Each number is 128 + 32 x the weight over the matrix's rms, rounded and kept within 0 to 255. Layers, rows and columns count from 0. Numbers have three digits each.

# v: layer 11 attention value, 256x128, rms 0.0812, rows 35-54, columns 64-127
# o: layer 11 attention output (transposed), 256x128, rms 0.0821, rows 35-54, columns 64-127
v35:145123094113117137109168151144150117167149125089109118158109111116146087146128194167140072129176186029083165192132125117113175145107132125177163104166137130111094156094130142154187161132118133
o35:103118123072134123158093105140127139130142147128123112122099120078142136131146156121152184123122145086212099038141099148115109126136157168107158134087125130121103180152111149095109116113138134
v36:104131165088116186213127095073082104074097138142072182094091159159046118100114090100121143127091109189148104067121122142054063100120144151117158164131125109124114133135160130106044173141106122
o36:123099134140076138121153127149129127132155091110098128159157118135141097137067152140150124120115086150086141192128126114173169113162126078179157126167088144176101147119144101080093206125110133
v37:173074083148102204052086137150173124111039130148108109184127099120152078108168110156134081074182117136181170187123110133166194110120138110126182111099140198172088041132166105134138075096126152
o37:125082094118126114122105138118115164166071071134134127153175128173125158085149105143170079095208154148106123046121069185120112165079136159089100186148079156116127150112159170051132080105090130
v38:129111153062135139198157082079075102090169149078123152098093105145131067140089119146128072126165203136091110184144126133039154102140139176207215155173129086092105185123175164132036209152143110
o38:097081108118086151161143092153128093149143086051103136123116090063205086132074174123154201112062142127140123118173120124111149112192154122196197192104109144155064190150151072128067159082134097
v39:094171133129147082154157128119025212131166131064170118114103106099183180185086114106128098174064092119027120106188157127070135076159102176095105121163130100104176152132158159136139176140183125
o39:132146144105161130135143120096066114166208182134074058145118158115191049164095128065181135132129144171155164151174185135126162115147122120147082160046087142113160111153119086200140122128174077
v40:138105083128139073166112145151119171115176173145151083134114131107193122144132200149128120154128172067126150167169117116096098143143136091168171117166123086114155155144127100134179146151149138
o40:125152112134126097152122124134129069103207140105122113101113085053114125180145135110128142074108172097166141101169161115158144172125120143141134173049085143122142150109118124156114117113106108
v41:079148181146158080136131102122155136192184145165166085089192145111062165109079084142112213126122052121124106155137128125123123122124133106146034055156124133102199166102060169121125117169163128
o41:072142213140148133082149140096095157193127175105155142110038101090106130157120118126047131167106086117189152149098150086090117150175055152200164114090173065096180017129119074165159120177109093
v42:168074175124176178121083107110155111153190151124155121130116122162130120100153074145127159117171162168130081205128117122114207122152162180206145151126113180103153165105132141136059119159130132
o42:104110134126151120103095163093181118144077074084149167142089101084158082141123121136078163129079132156139140111117133097136115155168104151174169187133142135101102130136143091133099102155089077
v43:140108099152122167106071124103098114137035126119132051156157106112199100155161102151129117157152142167158117190109135147117184145118116135131137169108136189128138074148159104143101100112216128
o43:109080071116142079097109128102140109139079133066146138150142141182174123187119101111112039068197138150130107074159098113102138176098128142115073178120075151084112047091173127148123051103090098
v44:139033107110137152114124103123073144138102144170103186115090139151149064120148126117122089114144124193164139182111119116091143125065144154142162153090129090135125129146171157126085157116152110
o44:076051102127087122121154140158153123093137050092131151143132084147134088104083138145122123106111147133102144124136085166136147152099162119158134152175095144141086134107112135108121134083081105
v45:172076142147166177157068121111249087127155110163177176162165139151101139098138077090136210114186122190139052072078126101150192124124154132181142142086128194155135161096102156142030098164088101
o45:134083146143139170118084217096186125205085117079159174167143139133135130126152095169061114176086089139100100139078117103147098165153073111144156152181190113102115118144129144093122149174060095
v46:144022154118169134146114135113103162144190126095213109153066167135183111178115075124127144068096130138125131110127140179159192148124160170141106110150121153118148119085129142124075131135130138
o46:061136082159178109118169157104139131104160145088146139176068095101147114134156112155093106132105091164127172158159108134134161165160074152137135165078117127090153101148139110115124116145087060
v47:178158107165113147120082146129223136121155110138111145177171107149136139093162081114132125123124173111156105126120121103091091149158141126138074147023125255139127141069120092142134149129069146
o47:208040162130117131162102165130174100138116084141157099183127137110163164124165083163116141129128138149072122089089106138161136096078112152143118110174183134091121229132166182067121140169125173
v48:112142111127122115105179171160128086171159140081105103152132104133201141165117164106136126110114173085086139122135135119157153183134115133121071093168122122118159176125093124175178139101145117
o48:144133141075163122159159119097143128102150196102160116111066142086159138142148120138130152143136148116202114139151114127100159122126143175072145103094155109130176133138113153148135106117152162
v49:112095075141079085157084132128084147119047121118123076186149119093158184124105149186125102159109122072160094130195129121182157131093136093116128133143141077143141100150099119132122105166175176
o49:112184091137143063133147071091140109120137211080150106117147150170134177212153122087095064120197092145146142111126148119101081169082107121127094177096103122094129072099204130148158111101078067
v50:147149123161125106122108132122045187099121110109130138142079135100131191144135155137121109135083050140111135085148153131130097101129119138030109162119130125146101103171191117119151127169132144
o50:137178123146140100111116139151128165110183132197086084154177164208124109107132107100157080138150123161072163164126155144157105102126147066094053114123081153095115114117133128186177130162128120
v51:168145140145134106100151148148144201150160096074159102146056131099130150150113116143138103100110108077097162107086160211183142091139138135131142086154128163113096074099167112137185111158127144
o51:100155098120160135144106153121069187133157156202103092164120136145106100118183135129149136133170127119133138105153130147133167107167110127070085130064145122109136112167136134119136099145158127
v52:121120128145090187108088108139137153128082157156092124151131142086059082112094130172128177121163078132189137121138132184169117135133133087104109135136133168145056075186135122094132073155135116
o52:151192104125125121060106106147132178126073133140116122121091095153116158110147129132158033117176110109096127130090112115094113195106141083170111112113039160102130062090109093088143102175084149
v53:133202109129099115109122108112128132118065146102059117135121077123123143094134083114131137139155145139097147140125144117095091086129130161114124143137121179127110119126129126105158130131116120
o53:178125154114098138122068120096119148135117089156114105137143167149185125100102128115211135117144143134127110128108143131126120077121156133112082158113099129147126159150151127129117135136168172
v54:136069152127164152170048077082152055167119127165125137140170131160104105130203080116119143186149163195150071150095136121105213144091130142160135185084124186143179109085154133128053121128163103
o54:122043114127123128144120126126180071129072102077135177180145127112127120182110128126106095131137093142125080088122103076161105131135124140173133130183135164131083075122158140124077126112082097